Weights of a small GPT-style language model, trained from scratch on English Wikipedia: learned positions.
Each number is 128 + 32 x the weight over the matrix's rms, rounded and kept within 0 to 255. Layers, rows and columns count from 0. Numbers have three digits each.

# k: layer 8 attention key, 192x192, rms 0.105, rows 190-191, columns 0-191
# q: layer 8 attention query, 192x192, rms 0.107, rows 191, columns 0-191
# v: layer 8 attention value, 192x192, rms 0.0897, rows 160-191, columns 0-191
# o: layer 8 attention output (transposed), 192x192, rms 0.108, rows 160-191, columns 0-191
# up: layer 8 MLP up, 768x192, rms 0.13, rows 0-2, columns 0-191
# down: layer 8 MLP down (transposed), 768x192, rms 0.0605, rows 0-1, columns 0-191
k190:155133095091143115110141180094173102071096116138118122087149150115096127082108104146096085129173109156084133140123113155119120164110102134186165154171119155123140100110107148181128172149115145062126094057189114119144140117109102147155088140122093098093110106111130117134123131129124160148131127143121131159083096126181157115157139089161128181093044144107166118120109129085101125128142126126123156073145131149119095097138175099145149156166129144138115144128084152128100116118164163089188135094109137151179110140099177111080106171156144107150153154126151130090211173113182207146
q191:170139144131169121117104137120143171099130131119133089096122154072114146130076148125101155141140105201075153093126108167167091182139118112143095122073126094076090111137156170078109143173090098166170158195116069096134117143149157118131095143131164117056157085041156107183114092106123088078147127141158092179121054116144171105069176155118093104138120176106156121176119209093120130051157120112142104147144157157120144148131133205114185097153152118076118150091080176094161114080150157187131086122070114087146102184146159115107121171151154119101123125199103166111146144128120137145
k191:098090126140177121125128121175115135079096080163145153075105146112128144176178106136145125153103111127098085091168149070141131154135184129150080115081172105139125124128095149148194134184126124121191154129104153152083137157145106141129124117106096173091148123091105114162069057098116088157121156160099129148033125142087113111171100123086127133119152181095122134186146174098137160090116193095150130187164141095142156130134148101106144167117155086115139141122070094160183139137125109134104167156073108148128118125088153089220118135184069130062138160121141143096120139120137143138
v160:075127118104097086105119140077142103126098170070170110145088113131084113179102082124191106081155125124161150106118185117117150100140146144117153134136148127098076103118124134138101092126146086156086150116149122123146166114126149151135145123161064158131140136172157174127155076122167131133147090166110097133120110125129117082197138123110148121148207122175157136151185134133117143065177170130128106130112128120100127110184137132125098110098133147135151157082122152138097146133102164165095132105090107135148120087076123122096166111131157164111155124162106104146127127144080109130
o160:122132125122181156144088108165140142126097105171125152122165117119128116091169143126139136164116112146075115125145084144132149141100064117143109119080103169036156156117100131126123128120144141129152122128149115137129141146130151113088155116100139139130109114114131081150135168163135160131131086104096154099176140146150143163107100133145157121133108083123137124083143163117119111146105151131126102150110172099144114146119102101128110165151106127130132119118143128136172124119159159151098127143159133077154132115130138162163120126099165062135114087081134118131190089094154144107
v161:117101095150125074133156113127037090162143170151146143139067106159123110139139135078065150172170159178093175149108109165133103123126148108140123135098155165117077155138137168098103162143125142087165120115096090225122142147120112170133093090088131070147098117122163176061100164130167172126144095086122162175081145139141108094151182136113094148116092149107143179134134126125126135149142090111116123155145150089145126071153043139116131103097108141143087136156182140131130134102087183112078131121186120127145118142163131095118150118104114156196125112112098149148104084108169198124
o161:154158164089135154092143089179138094083165035123138102088152115127086161136107145153138181109121128106140061100161139095161114152167141157126125156181116099134139130123134105161134136123120057154160128100132147088126122118207138073134152134171109134138213124102137147112154084089091098146126168144147109089120092113115133122069095129147140085211124146141054140111101174092119127144087189155097155158108104136113128155118183100151142108138145122150140125112134065138141148147137070151147088162106135124106119124083143127145082137155182125061159191171102082116134133161124116124
v162:181125125157155059109143145125090160080152096103141139152108182074107120154105163155124114187129137119110095194082189096150134131107109151121125195092087193140210164170148143110132116102115026099106171146133121110160110173126113159081105145111067161047147138152141137106174184118162126100150078103183097109095113104206109110140112113129126129116141088125162133145153146144084135153098126093089100175075178135098127067103134120139104129152085123094132215124157134209131131112118148115143125163135179099078138142076107155119121154094095158110150155136138135072150058153130094168
o162:102124154089119159088140135147047092131108159092094126125134100177073096115123124116142094089111085117077153078176111169087128151135093129148123113166114134140130148069118163160123144166148175122115117126140081147147132175147177113094094126143143087157098095136112138092088118143130115179139132173104160134189157067167106173162134121170166127180133160104125098113138120126143134042152157167170077121175084180112100144111118119202121171088150174150136095140155188069109058097148099096131154120141123106101123086158109138161130158147106056150117112154109087193124164108105174164
v163:181112143115184114142100063112133108136169156118131135131152083158116110071101164127153127137127145092119125183124132115123166130136147147125115112156126121150145151106099162061120097123124129135167142126127158105175116138091144109121098135156126128141108128155111072073139106158132160184102123070120092178162176181112124145115160135099098108147130086127126215115111110072151150075172140076129130174169156150179137203148146125094192091127155082073100122131111205106114152130147157102168181111081104081098139129077064113117082122154155128084121077125097198133105104172100140125
o163:098136144134090142050111159138105156112075148146120096161098163079191153142065124110146127161110127148100123124096093120128093129136119118140140109122128131173087185092203160082097131065137175119104146101156105121132132104176108151092123157151129122184162119139122103138122133119131126085107104190150120099123110127091123198157110137169130155119158093117104133114147117135102120134137169145141109140148138142086184097088147111115080180142169138144088133057134151109150128133087102132077089143163117153122073146137187138116171144131125147210142187120142148092112155101159130078
v164:159144093154060186074098111105099095117104167113108179109133087128130133185104094150148146095127115139145111190171110102100183141174150147136108142118124103171122136081141092096168134091123085081195096125089122113139118129135121141167097073127071130170117127143160165119106099077166064132102140164126137165151127146085139124156144110089172098120118127096095135120144092145127144173096146107101124136174098080166168151102159172058136151161107192151123115077118119170181147114126145124111105094141091134135082120176121169161127124078157121175189172128175105092088220100123146133
o164:106115137178148125172115120143130142108151104126162085151107157086111138069158139100130145140133156083172153073101147164152124171101107114167140115090113132117096130190102111119128133116134153169143116158149126133101122173106156088124146177110172129084174086103152129133160160139110121173133143133116136134101107177166118093110091138136154109154130106148087156114079170171110105091127159118150111113115166142128081060150096087206153113099097127188153137158117083100099134128183127141115139137090158149122144147061078147137125127151149167137087055117113129179128099093075125078
v165:097092143092160175155127099139110139132120079119095156141139100125121094079111120151111155124168120094179136186158113079169169109143152139129101103090130090171171086107163166089140135145124115144127115080154108138095103105137117099116139166108127193107143115127102126106131161094123183163127140123098077119095143146145157108124169119142147142109132177138082098105102183062094124124151155130073132134070146157118153147137081123142083139196136138052123148145119135150086125100129162198129201178132174111142102126094136087161134109110049140131179125188106142068153072114149119144
o165:123095080118071111082135124103150143140129145144143147099179095110139138151108118147157115124118111150079106108127151156079142142147120113139127090156127127136149154152049109138068115071175141068069104137117120103162106160104102127123118084192130082153160096158139127098137104134141121146134138162142094100142168067163081179134127115126141144107135096104208126133130093192100149125137093154199122138169126120207142110146136097080137139130117135160137088132153121103134163120107135113141114102186109134114094105157162144139158111140138134150110177146128092134112157159152153085
v166:124149123130107157110153127190093163044150130120090123136159131065104138094148096152100161140127151129085072067093145151112103145156109156164163116136110161196083087139098169119071092132074105180102160125058181144115113154117100099096131110129166110099149109125080070105182090134071158133064121115124162134065135120146149169154132137167135094127173099210153041114105163141094087137117111125141090147124165165128080152155148120065162117171139109106135095236076114092198151143136136110101153144176153135138092108189111196115128192144147101174162095101136092074141067161083168177
o166:104187129134157136127129135122139127201075093061197101199109097180173094200095146144148090131146076168114189160137119101081159094124101150108145145183131072076187162162156176075150119094100125106088103098154091081182155111107156134113130119182055075190102151091117152159118106121144064130108107125153135134135171154114097105126181138151132135125135159078146138163122117115139164133210175087080144120170133131175210117101134181127118200081135100139102104119111084038177121111071083189096132156111100080110118166133083051136115098103108142103097162151109154169104130096167137126
v167:158180126128071108157112115103157144133064126168140109104155084160124118139127113124122132135154119106097098089122136090122101082106121074063133094099106180097155103106066238133022071143135133168144093150173077161115133137115185106170158117101131101090153165164127167154163096115168163141180124122176159106058145061139140083170140145124151107158085115148125158072108185121075114126195132079115174154117097121119184097130106162119134169151135128130124131095090172159156136171077170085165082134146132135149074123131175162112089097099133137191133103155201090128130109173111168154
o167:119103195150166170125088122164175142103144146081140160120149143074135113096144162153136161081119111174138170143158119182112176129125119145182130152127147087109102126178134029100134109097073101119119162138079162128134095155161109144116130136091091117160149144072176126118117139144076084129107105097145120151199127199103114195105174117140119061097108166137124074131173098122136147136091134132142125137109128123176124152170122119164158123148110144067098041175174100084130105105121145176100162137170089078113191108094127172119102126120156042067122121150075124169149144129117082118
v168:154130173057112076148093115037152205142104103138151116177071125126135139144125140148139145055139102157129141082145201148163112111110076169111093153092100100095049150181112154150105149096136137106142095083140095121174121162077122094104098204115096172141096134145106134157075115134147165154126170116160101132163169113157164139171120071108151147143113120123100133134091120159122125153132138121120172084081061181143132118100155142167103121131117172129106175105131172132146077158139108181144115104109148132070104153149141131159124125123169168141100110121162115108122120129117119124
o168:102152115096122158151108145155138057146108137120114088157175129135085158078146118153122110144123132164111105143116133111112098113143186139132119129164160164097099116100129127134160091148124172132158158096127157160147146203136111122151095070138150125119122155135172099104161145161132169093179092165095156112094153140114101122127121145172158117100178098145150109138180118076124130116058107147127095115168195125092078142180113129086145115070107177124122127133096165167082123120156147133114094146109130151142123092134087142122101137148102073085122102131140126093175156128084134110
v169:097138086137138157111173140134146128140137164119083146149129075145127151162097115124132166133138096104108114113143157122163101177078134148094092078136045130139088122150121134151102097161179073168049148143137114103144144138139152136134120147166111133108160127151109109108164147096146129151109188124036148132114181135058163132105160080167122085130181167071139175166122123148143143084134134112104117143183100123180134135150150128090050135082138103121099113080080165140106121163118137102106114142180156131114080139127153102093158175126135079155099149140089109112119093152113150166
o169:096062116104132112122108119130106159133129067088154156160133159114124110089144138120180177109112130164114097152101123163149137142166116191128072129103124099108151130143105091139150108099126119126148142153105078119122115140129094142159182126129130117138116099143163188165132130185155123105198150127188090100168143163179092175108085133134107151093109099128071156070142161120127134191115109182111116106099158139091144091135088133085156137098146113179115105148122110134174162121123127155090133113122120121164114157158118126110116142106115126131160054115124157106142123107134103124
v170:089121066152119100084144113134119151153115100114134058108144098192120096076124185104078128144162091106095115184168112125148078158147154110148119126134126180157163092095087110138113110138150112115103085129131121148122110109168113153153141121075198074149133149160080129130134176122125118110124156163105173087115135158084106137127107150105112127135133133190106119159106167127101130137120084129092115175097084174104098235140151151135110131187134184146118124127115158119173124084136095065124161096133144116151164143096195085113081159145077136089159088169074187077168128152117193122
o170:139187168160124152120138110124132169097154121172137153113105123154126131130108071181165138090147185116136134137126170133082177110176140156111105101123072097122117114136145096153140136072123163143137153119111153069140144124144172091134196158166098108178141126122146151114154099126122111104126173158132086187141128102184148140142153116157123129140103144109109161126114122132136180085142151148151138096110139117129152054108094097152113097141134097118150105118102110087098128147134086121112137119138147096090129101148085185104146108073131130106102140116085100135104080097142124119
v171:166099122154077163123187130085142155137100127139176087031127072120076165104142143144139160121210122098105112121177141093063109088146113099107146104172116153109136148107116209146159075156203138166101090147151172149135140142139132105149087098175061158193092183149148109163140116051159088114149138160143080148156117104168126062128106147093128083078168118132108180123117138157151115165094098085115093172156194176140168121145125137140176096059126078128112074130048155083102141130135107067145113079096153173077089113178126192110203165176140114180117124150115098166083110118137182123
o171:095141161104201097080061087159184172091117090100139159205151195070133111152136094031131162119063111179175194129089071188158163119123145140173144095089117098149141112153153057103178130090073073087145181135049132149088087121126170153142143164067159122093144151119138149096106099172157175127109110056174129100120129225128082165154210089156136174118075115062062142113197122129135126143141178134105150079126165097125061113163120168118116159217142103145153127106203130107174134145156114150114133119108153116158121107121091098140070069127139119132080124162112169152151132109121100087
v172:085121093141114101178095122179091105119127155150199136107101144172145155127165107055111141122109119125084179116116120110118114154123149157123151151083181108165157069134172073165091114161192081137154210083123087150048131070144120137125132124151156084147155206152143148114130115137178092124192117068193161109159145201116090149070094128107063142119129136101069166107145085158055093171081079189098120068130140103098133153148169083119165113200162161098165153156167089087128149180119109182178145141147126079148104148080108108148153067099098105110108112156127183124133098154109117170
o172:114132112128104099095143118104102164121132120201053140098139074177143149111091153156137157136123158121135057090155136097120170112146086111157118103174148125151094152100119106107130111086148151160195082146108134114209099094115162178126144124120106137164140081128128172150168139076089165118085147102084102116135137056165155103132133132175185126143168069132188119117054202107167201090117146144072088184108140078189190090100135162164134082117154134133093151120095161171133121151121100103131133131133166126109175111143094158072085201156142144138096146084057071146138113113128121160
v173:116169143142123124110134143115065173169154160120170146107069090117124127066147093145128132091132133147130126153129105118158108098168149162137115070081118161091094075095139142129108061170048123106201064081162138115111134174121148140075169121101122136139080117157191120153120095131120178125132155152112115114184077122116134152091122121071110121063187145113112110132176143158111166124149142102185111110160127130116147151128118162116073137136117128134168140110075122153166137110146111112108148108148142091131124124186086163161086123130111131132116148147141114154094082130134126122
o173:114126100122156129131108118191154098088142108138097159141155125083118093149102089088101134132130084095181155139151128169086168104125131124103165104114139118089162159161139147137139142061147096132093149148091143097133118080127156107154106123074174110127192109119085137178189137148184080136126109104129148121149154144176132108097127139115102089176122148155112137122118188140094118107132109132124151134192163132162098115113121134061135158162078113132133129164173109095128091092129151132099091146096144149125106156118147141123139118138161132144160134113168130123166128086131094105
v174:129119085118159156110104074209140138071191153115169176114095165150146141150116134096109135060082131145124131104121167108087135091109109124103126142184123155128110131144068164120127154070187143072149151140144126201161140097155135128124122142159140115120145124142152153142150099157087123098134145114129142138188129087163115119137126063091106093152120120190123159137153097073139092125081186115131124104180181134110098111142106158105140127111144117213099153092119126212142084145104106146090116094112048126153062145075095095169159125182200163212107135108121103061131125135174119123
o174:114127125173100071163087149111132082160091177112060065159127137133155154130099219105160159142179124147100130182154106134160137166144117147154081123145120157172133132138183113099160094183132106193130124144119114162118148148164146108104162098086140129104111122118113103115151116097118124143104181123096162076096122145136116145106095164132173156101163135123105120161066164140119088146084124132108105191081073069107114134136106124151150058088107171106114168091113193098087179100155169115135145143130161164108120102156096158121155138072162161095114054120138126117124087124101164123
v175:166159113107124107124116096135119154129115117158113150119164111154093139168141145142132205169090111166159136147117186158135116124142104100099095133127132092158149093124108137108132158118127190146080158087092126162042134086064134142130086105168193157169123112063154135116192135129249147185113155092048148100157147099063159123135127155061130119166103152130060142101104069153138089144143116135138180109153131121096103097140121140066121152169144109115122142106106127153120153107137133095150096118123103130148130128146129150177132142081117160131125116144088151104132110129090134151
o175:128093139110086132135100086124100159125140113080165097172087149126189125120096170121113138134123140099094116186140067096128185147137092177160136048147147122142171108136143124133068116147108128101180164118135110111165103159147144141132154115119118120107170109156125132155096113111094152135097151130174083137128126114138151147122143093186142124077171102078116134179114125146181186102086105087156081131131144113159135121152114134133155134090106138102172109089130130137123095197149134162121137089106114160114129105123106084080087141159119156087146127135114135149123132146136145147
v176:113135178104148149112124171097105079098108115151096116158109142106084106108125110141138108203107097127131155117105096122121141100163139157070105144140168128091227148141099115165084159106115122119204134090151115079116134150127118137110134218118103134129139163129145145069107124115097096130126168139103083092109130164162150137095117097165145102148111135157150163133097096166143153138167089134083101086146155189140169090079160158125155133108079125131141106130093152130121124177130136141104146080107105124133193138173140098092155188127162136143129142138092120117101174094204139099
o176:126077115168139137118099139178136138129150138089126149129146104132119140100154118111092113105093142106099092103118126105098065135137143081110150107089099122128054108135164133190163160188156120129087114152115138157112124104141162183140120067154137117139152116133119139146131142177131115127147111138179143147074151132113157108155148149106106149106105211137103084120148131083108177170115150185157138123138156100079103168121085176133155113150101144181114122143130152119093125115147101129173107137139163126157145146103113106157127129142129146077108116083173115094109163116027111128
v177:140103112117177136131137154140121192066131098179189163139160136096102113153130149138142109116129147126114074116118103109089100137044138138145138128141178155110087075145144162113127135142117127161177117099162096115164115134126094082131138095121148126154081114156145118143168130163160142184110138143101137160077090095085171065169102103132113128115161139171128116122104139146173128103119156077119189137106171132118121147094093089114152155190077148126093080140081093119138135187142108143140130133132129113166128131160112153094137127113150111111117125135100103072116132134106136158
o177:127134131131089142167108129095183088182109113139126104122125117126122067101167106130076148133129130154133163108141140157130156163157103157140146123114103122093111133195132070135116089105088135100066137144111107118126104115130132122135136172131108152096133138131117129135121136172163097102113120158128084109158170128160074172122159107169161107151160139172172130121116098121179117177110105172112132102112119099146127111172137146148112165060145125117106095139132118139168102121096134101114134129108134125081181159137115096123143126111110115101097112150200174145146138096126117137
v178:142126150131099165130143131118127102105141129089124146137074135180139160080140139094165138173124084166142132109160121146117174103140147137150148126099113097124107123160167092144103150124111167096184124114135177133084119156121082136135150131144128103186127110108167135081119157114121103084191097112068132108137169170127111144161189105119160135113143134199191140088109104132145123164128123077128136099126177134162097090139199084134164115084110106101089132098109143148166104063119118148106091122092132105190085167057116133162150115106124133096098170117113116170182105124135115109
o178:113150098131129146146142116093163116182132160158128120178130150108127114146090116130115167138156164107131106178111145112110067149092102121132115115159110146160141136083106171114132148180162106139118120111138105132114111125142134113120122147135114117079160102142129112147096145118164158148104115120175160125081091086120132110124080127095093124144083089118073135166126150105136140114104128126129137113104132083059137180148095144111155134160145160128112149140141117149096146119105108114134174125126154123134147082125120122118119140174184146168129128103159133143093151115124149123
v179:116137157130134084158091116157120182116145118134116080160140095100161196165163103141095127166136109117177088110067146150130128106163112145088127137148037158107083151077143128147105168194187100158181107115099117095109153143109110126176131153124118133102145130141048083175185121108138122122144140049165056142166078110108112147142153129154123146122154132152131110107114082150122162174148166106081120086094137094144119116147123109132095139163104128092166130121147109100124112196114078085106112157113178151135141105123148141125092141120116128115175147148122142175166123115127100115
o179:130139136092094141102174136107130108150088132145149190115142147155082105140091144115146073134130121098079161132207135163128176138104097129143154130090169123096153125134155102158123105107118125146076138152168128158194146101075129176092060120077082115158087132146132120103133139156139129110109097130050161169117122136132140108147093099138108119085084087136186092158136123105135143106060132161143098105145128114150156159154121162152163138120152129143088112140100098169134097083165168156159141090117111129152114132104118163113155129133105128151108139081144147144142142150165121159
v180:142148113168122101110063132138119173103162070189146142121155122154106153115132111173128140117139188133125130108135129100182192161074164090081111106145095100144160086148178138134116146105174137129158114054074157126111075121164152180150130124158135099136122197112080062118091150155117068108167114118123154118158152130157119044120118139151172112122093118106158132137154127173173106078104138099112136109142126127150123137142107115108121117107152159157106181133088148159157145127119130147143064178080067089122091095155066109058085142149092155127098122167114144158132154126144176136
o180:145082105108127147166170165092112122161128117099165137179071172095121127128105150060148105136085113115176112154116079123111109108137133131170163117085141106158135135120106100130140163130131168160138161120105129150131098143128141067093154172109102141146112111141182136145099147157135176137129160087130121155081105076130117145101112084153121136136110125139104180119128086107100121167136170154127113159088087142133136116147128090157146112117146102078121067134231136144098089105147115120102159110100145174157165121127097123182133135074145121130123072193117131141123166159119104149
v181:112064128124063110173154122133131119140148180089137119160137142175102135135119088145065109113140093087164154120090101132122094137138144109087090140112117177108071144169175198164144124150108155084159111101157124094102128134208099074163063120109127155148146121094128141165110142081086138119076178141150094117076140043121151081162095157131165125130145163080176125163108184169158163133141139165070088155101117080095160133108168133140192139110097118154160121093130094157132114169174151057191112062103112164104114122170093137100166104098174116136170140163122115114156118100154141145
o181:122150116148169119167137063106173106109106080118121082086143176126085092155187146124151118114105116157113106099157169112087127148153145176133121170128111125102157111130047067166155098140155057145172114142106137137103076123094106171154126165099160136134114106126120104117160105167132131148150185143137165156163132172149113132134179142108107178077125154161139132149175089093130138171087155090136119059147122080104034160189067187091089129154092070078120148145111128145193116093123128188137149141121147131189114139084151120132131069179087077133075102142122176138158140145091133129
v182:154100129100077115143187121085140127051203144129109156115105076148138158181092103104151076144165168134147097166146081125176081034093104102144067126219139191173104119126127125126119138093139150149126111117114108172143128115104105117101136132139167085184096129120065142132146132140156122141124148153139115130141081126140062092084108144125148117103143126096170091114185189150077113106136199204110130089111142163101192102126226094128178159121133172089173187139087089148099131126125211151110126088065155135142067153159128154091099156107117109173104084102177103115166138133155114142
o182:070138163151212152139137117128161163199094088124131076163137112145145112078123149198109164128108080118066151080113136125054198146154160139118167145047114087082192152139099103129142125151106095128155198127080121121151085166151123108111114167127140153101147174201101115127177142164158175136112153117107168123153171150098166131189103092155123149146095104115104062150124063136106110130081040124106138137159111091151098152151035132109087142116106089143076145100111120147172115138155140101110146121124126108172206119068080100172171113102130183115118131158064171156112126134144138065
v183:068128136123131174134113075080115196158170102128187108102156118137142132137178083149096109083144137134128139058131168138106101163167172133160145168137133122102197116112144055118129108127137103112136099142145178097088114092164103086127161097118144123118111117162255136109140136197094119080128139113179137083202133183088123114132149131118082131142120134097176162106099091141138139116161101157111117095160111130130121145112166123101076151157168127116113121096155149138096110112160114144114116106160117145119140109112083145082122133104125081128129064203109155124092155124176068147
o183:161112171147139109095175139145095077118110143181058104128136136098105191156122092098174125177085148112152065111135123129169191090108093111114129068155079172165102109094138092154144119107155161145141118137142135134129113067082158170150168098144132093127122141129103191179114136129175148152115151133065173159093124125177159093080124101089165134088133111178137135106127184092112135130122141117149096162110143122098155096136158116133101126107109164135133146131091105150144076136087091119101142164109166129145134098191140143132130145144123176130099117120084120114127113110098167112
v184:107101083132150166126134092122135141140130090116104125112088151112079103073109170136176144168145183083141087108149154062163153104140060098116127179091195145150160182121125133166147177150117109154161120139177140089141113189205130125181173162103103120089150100123145145123152149085095110162119117137155066123108127128093141045162053117120088148132097124189117087085150145136054139099089058155112142113065192186140153091148130137139122137142174099127144139167163158145108141159117151098129118141130178109112101108126121130124153157075137140116162109108120076110112128168121127128
o184:175136126121128154085120152147129151121148132099132123131168127102127145130165098135082073094098132164119185124130096181065126132063149111163136125129108112160096118140114144144135088134175158093135144122130084140088122126079141157113114083154129126123121133123104159072143140117123093100146082145114156130143116109203091173121191142119177104144111141083151136118182071152154166107174154150104136160133106073130123149133102081155132119115129159189149136121102128107124187060097130119143117080126101095128175130158106103173122143119099097168080189159115169151127104135130137105
v185:154069116167127126089117060144150088087105106083154100093149116152143156123097153109158122115151149079133175100135087155089067121114127140097148152175133109120128085136096151149075154156109167152135096109133128154115138095123091131117105151107120190130133160120160097141105134142137159086162118083168151151113122146112091147143116137142153102106084106168099146215104142148097177093130123097175076145025078110118181162139150145128118118139108110102128142149127165125111169162142103142167102137100144135133089192176167126122138123158102138163155119108136094156132097112116147140
o185:102136159164095134152121128111189212126131076114189155167105128143093162129124148138133103164127119152144133157129159061167178157138149129153113135143128114111145134095147108102139141118110125114114119114100192098132113140148160137151157154158141122171109113094113140093093130093130121146089143104126119145119143098090135117168123130182126140108175104104139115092178117070151097165107166112091147153136148090143065165168136117135091137164136087113141101099147071131106088089122123138109155079135147149125179084104121153104155080122146063126067143137074124123157123129130150126
v186:151145148110091117127077116023165152112154119111104119165181171140139136163176192172119137121222115108121151143130075069106091085127161132123133071148146097130167142150119050089137099122121139130106140057161123145109137176154111089094101159185176180106108148138133098115144167147132113150105096108145089176163084101161095143145074110163078096158101150152120118155159172169139067149092143082081156130141131146110123112156145161167128152104151137204135123193142145090118124157159178069110111136071143043143113165121158126118098127170082083111133148082173136126112105155104142097
o186:101161144113149188151136163136173158171093136109127128112066114165148142125122079101145167110140154207085111163123179091093135106103193102152182176147130115116134130089163131182109186140132179132133114133108148115180093115097133160119145128094127134121108123101120120132138120129084195126101093132149164095087124146095145132117145128129189133127158174091126167104134098076053167086137150138109134102136126181127113178052134056127067107108128155080131095105098103143110172154111133151149142119186185141115170108131131123149089106071058090077091148098107100141157175108115135080
v187:125103129187155180132150117134108070106069099131162167155125148084149152037109106135130112164123076129214178205117162133144181146133115100182153143141164137138118166096150126118164072130154113120110077122172140161118096131157130114110201088100103129069142118106152157160142161141096182097097132137141114121138158128151126168144124114161149095156091140067173084074112095104084156115151145128124125179158148180128101105123085180134158092097100076095177177083101122088134109149059156117140127146087120087112158105088122119137141121156112120198166069090118145096148085146105121134
o187:134146121142081095094117159170096114115134154127059121077127110134167139182148144140124109146133104092131126082156104117131097132126131111129122121147051138110201116170098170078148186107162140114102143091136091193065099110112146128125072118179150113162079149109120139080153139100149093165128113112141151106162106143135143126106139139090091141137137137104124148111120124161158079120128129130160142122096153127171128135123148078133114185169160167083120098136161114102151174139122095152116108144187107164078058150160121098163096102150168163157130187185124085184068134141149125073
v188:147188163125140163126079156134103148131074097144084143101108128128143131188138142201114099075140115173114114075145085148162199145123129127134170120103128095138144140100143135096119133153110120086114128061115181097099170161117103149091127184151118150132157156088149119076150097126127134165116126046094147085154177152121091137146116094141117113114127105111149179152154144145114179150152098111117136126113130141119134087087094132064145129108154111133114184075114078159138080121174127111153140187141140139120141124131120123126076100140135167113155102122211105125143112094131151148
o188:111092141099094153142154164103129132173143214080128127202126143103113164036087134080179134109150107098131151159147144108106034093101103076140142115160135114126166117121145149138062189103149160098132117147126092160151126131113082149127111094093110137143177112174127131168121150157105139145126112128183149171065150140170167133107111115141119098111140144183105113144119104178099125139129158158119065098139102136142151144167113106132151135117085145115116124152157186132101074126120145153142117132120146134112101128109142121081152146146126065127091114128060128135099162151130117150
v189:094121127154149162133106161079107204100149126155151091110067130108148175154157157137166083113105133126146098166109120122168121135102134133117107166117112169106145096185106121193112144062134134103087129149117133179147122161147092072142098116106105178094152132126118173078157101154142089113156081129154111144128151147091159173169179147127067166090054165125110135101098119095101174091099138127079138166129134104114134145160154136088117118157120120141107098110132102067147151152139170148122143152152141074123150143075130125155149108174095130098089136135113150126152129100117120150
o189:154094074116077125089178137137150084139100150163075151139175165157100113091106105145112168118149128155157141109126121143122148100170163138152128104153085136124099158081139082121162135137105150135119093140147091120129155113078191187127149123136145085113118138166107118140115166122140152155141162149103104080134165099183088117129092141136124090145172100154127129134081106156153097168145154127161138104083111148154128160123138107141106119073113196115128111096099162136104145116117119082145130122165112095126104113145125120081162119085149118146149172109148112134106109146149112140
v190:114067177097127150134105081140167090129196091136160097127134121120144113154199167148093124077106157104061122114120099093149134156137154100138213158165110086115138171156170105133144099149102140148137142103059139105104117139155158169099152152076179133096146109142136122165148152186137148011132096136111180082143075164052082083119128123148171127102142101072112104121137073158148135115204122082078147166137105124094093135112109184115139133140156138110147155095161082126204083160121120117100175086102082157102157135088104123148166125139179172109141153180061144160088141102087077140
o190:120174125132098104139193161079121128089120147125099099159100121170113146134098099150188081139135157107185082115138134162120067131134158148130143077180154170117105105147123140118106118171127159100128085083175113136094089071072136119135113137119072141147061132089102130106097141130137093155091173117063086171074101082134188145156134162105170113154146100169176185118116152133095105138115142149155102141135121112146210142098136056100144136112155150093143130115146168175096106125145100106209124118117222192146123120188184186103126161141086113118092071099110104082165099177120193074
v191:103156100155131134136124124119132124126144101113138135180189039152076127130145114152132148174170132106122159106080146115142142168074120030124182108120116116155147061108127103132088068129151119151131138123091145157136154089095098188165105140121147104128143132161106119160148143123143144119172185130181120122130154076173144155105107138133121160102157097094188111186096140141131152134133100089200145152129082156100147157134148077133122120055124118113092111176151137144130116158092107085162117116019113191154115130174135079073096138105144090107103136166157109095125132163131188109
o191:126148157098107153115144139149085149134112121170160139116084196117153102107137152109142139124075136132138150150124146159123149075167102151076101146057141121147131139147119124116101150136116176127102139136107134160176121117159098067129156141138094142155083175091140176141111143157124140119133081070142136129099123142092120155164178053174087128131131180115131138129179139066084144141077111176084085139148121126142117085142108098088149132216129077061120070153117121151154124114120159169098172125157151114140180140111115170114112111119106129119157109133100132173121106095135075165
up0:169113159121090072112136185142141105111073124093118188144170154101131139179157157189126199154094110130143096156142100061087178119113127167143133094114095111155169153172161150102139095176171093141130137131145166106096150075140092112077166125179178118117105150076127157177136183128126126101115169095070147141148112142086106105089125088161114117121097179140133101102088132133168088116075095145100115178144120130059147159111085116140197135106173159047091131100122091143127170072111148074161208117138139107150125123159092168159142140059108176155120126117121113098124100156131133112
down0:146102142147130152099115083090103171133113151120154157012094150154109095077125116099112102095146075134118115121144142201146119080132099101112139201147141159154084137156120098103228121060174129097107194181150113093160103075147159101166106176128100157089171110149155171160173111126162130133167079153156079162156143086084145118123115171110132111141151104098181130132126064157110123157121094160107116178077098096096106113088106138149091133143112190143094120084144133137104171167222126096101155154111164094125179134150134085151146142086111120119132131125166095160117123070145206123
up1:118168160155166099134113124143129117118152149085135107148171141097155113139132091131136171179127169120123091150106116092091115109135062130119145133139127193153067140125180110089136122096115069129104139140140194094101144123076104186089123166132147105102121136126154140101116158157113141197166190093137196099087104161113103181184180159143158151124121153089106124143154216107179106153137094088116115098229167136134155087091091132103132096100108076140136136176107121147114093108179108133166129129107146076152115080142099113156088097066114114131152102086139108184114072125164114136
down1:151171117147098111114140087091093081149139094128082098132108158094077129113165143127139142147172111138102105161129128119155150133133094139163063121126113143015138123130129130096153209143145137105133121135079148111099130155159171165141136082131053121149137131189083176159096154109131113146142142164164094134175092164140073140148088143164125125130096150144161138057213105147159112171122103187183058155130146119116159109109141104129117141124132144142119099094062049107123161104086132126124160112127085083128163126125197162141120141047159129084142131171177113130108092129132163206
up2:126143137113197161170106115164124123106156098143124109125133139106134141115176103170076139100130180106123095154177081182107072116100127130144173134127143149124110107159130112074136059080095168140127114155140149142172120179167159123105119140138143117080087151110133200160048146081157057140126117104132134098098134154169145077106079152142097088117167116125177122112129137171140084105087174141104133130132093178161136125115163098139105102122139139124116162159084105092098155120093132130114101119150136115124145119176116078201113155102087093098141089170131151119076136150102174132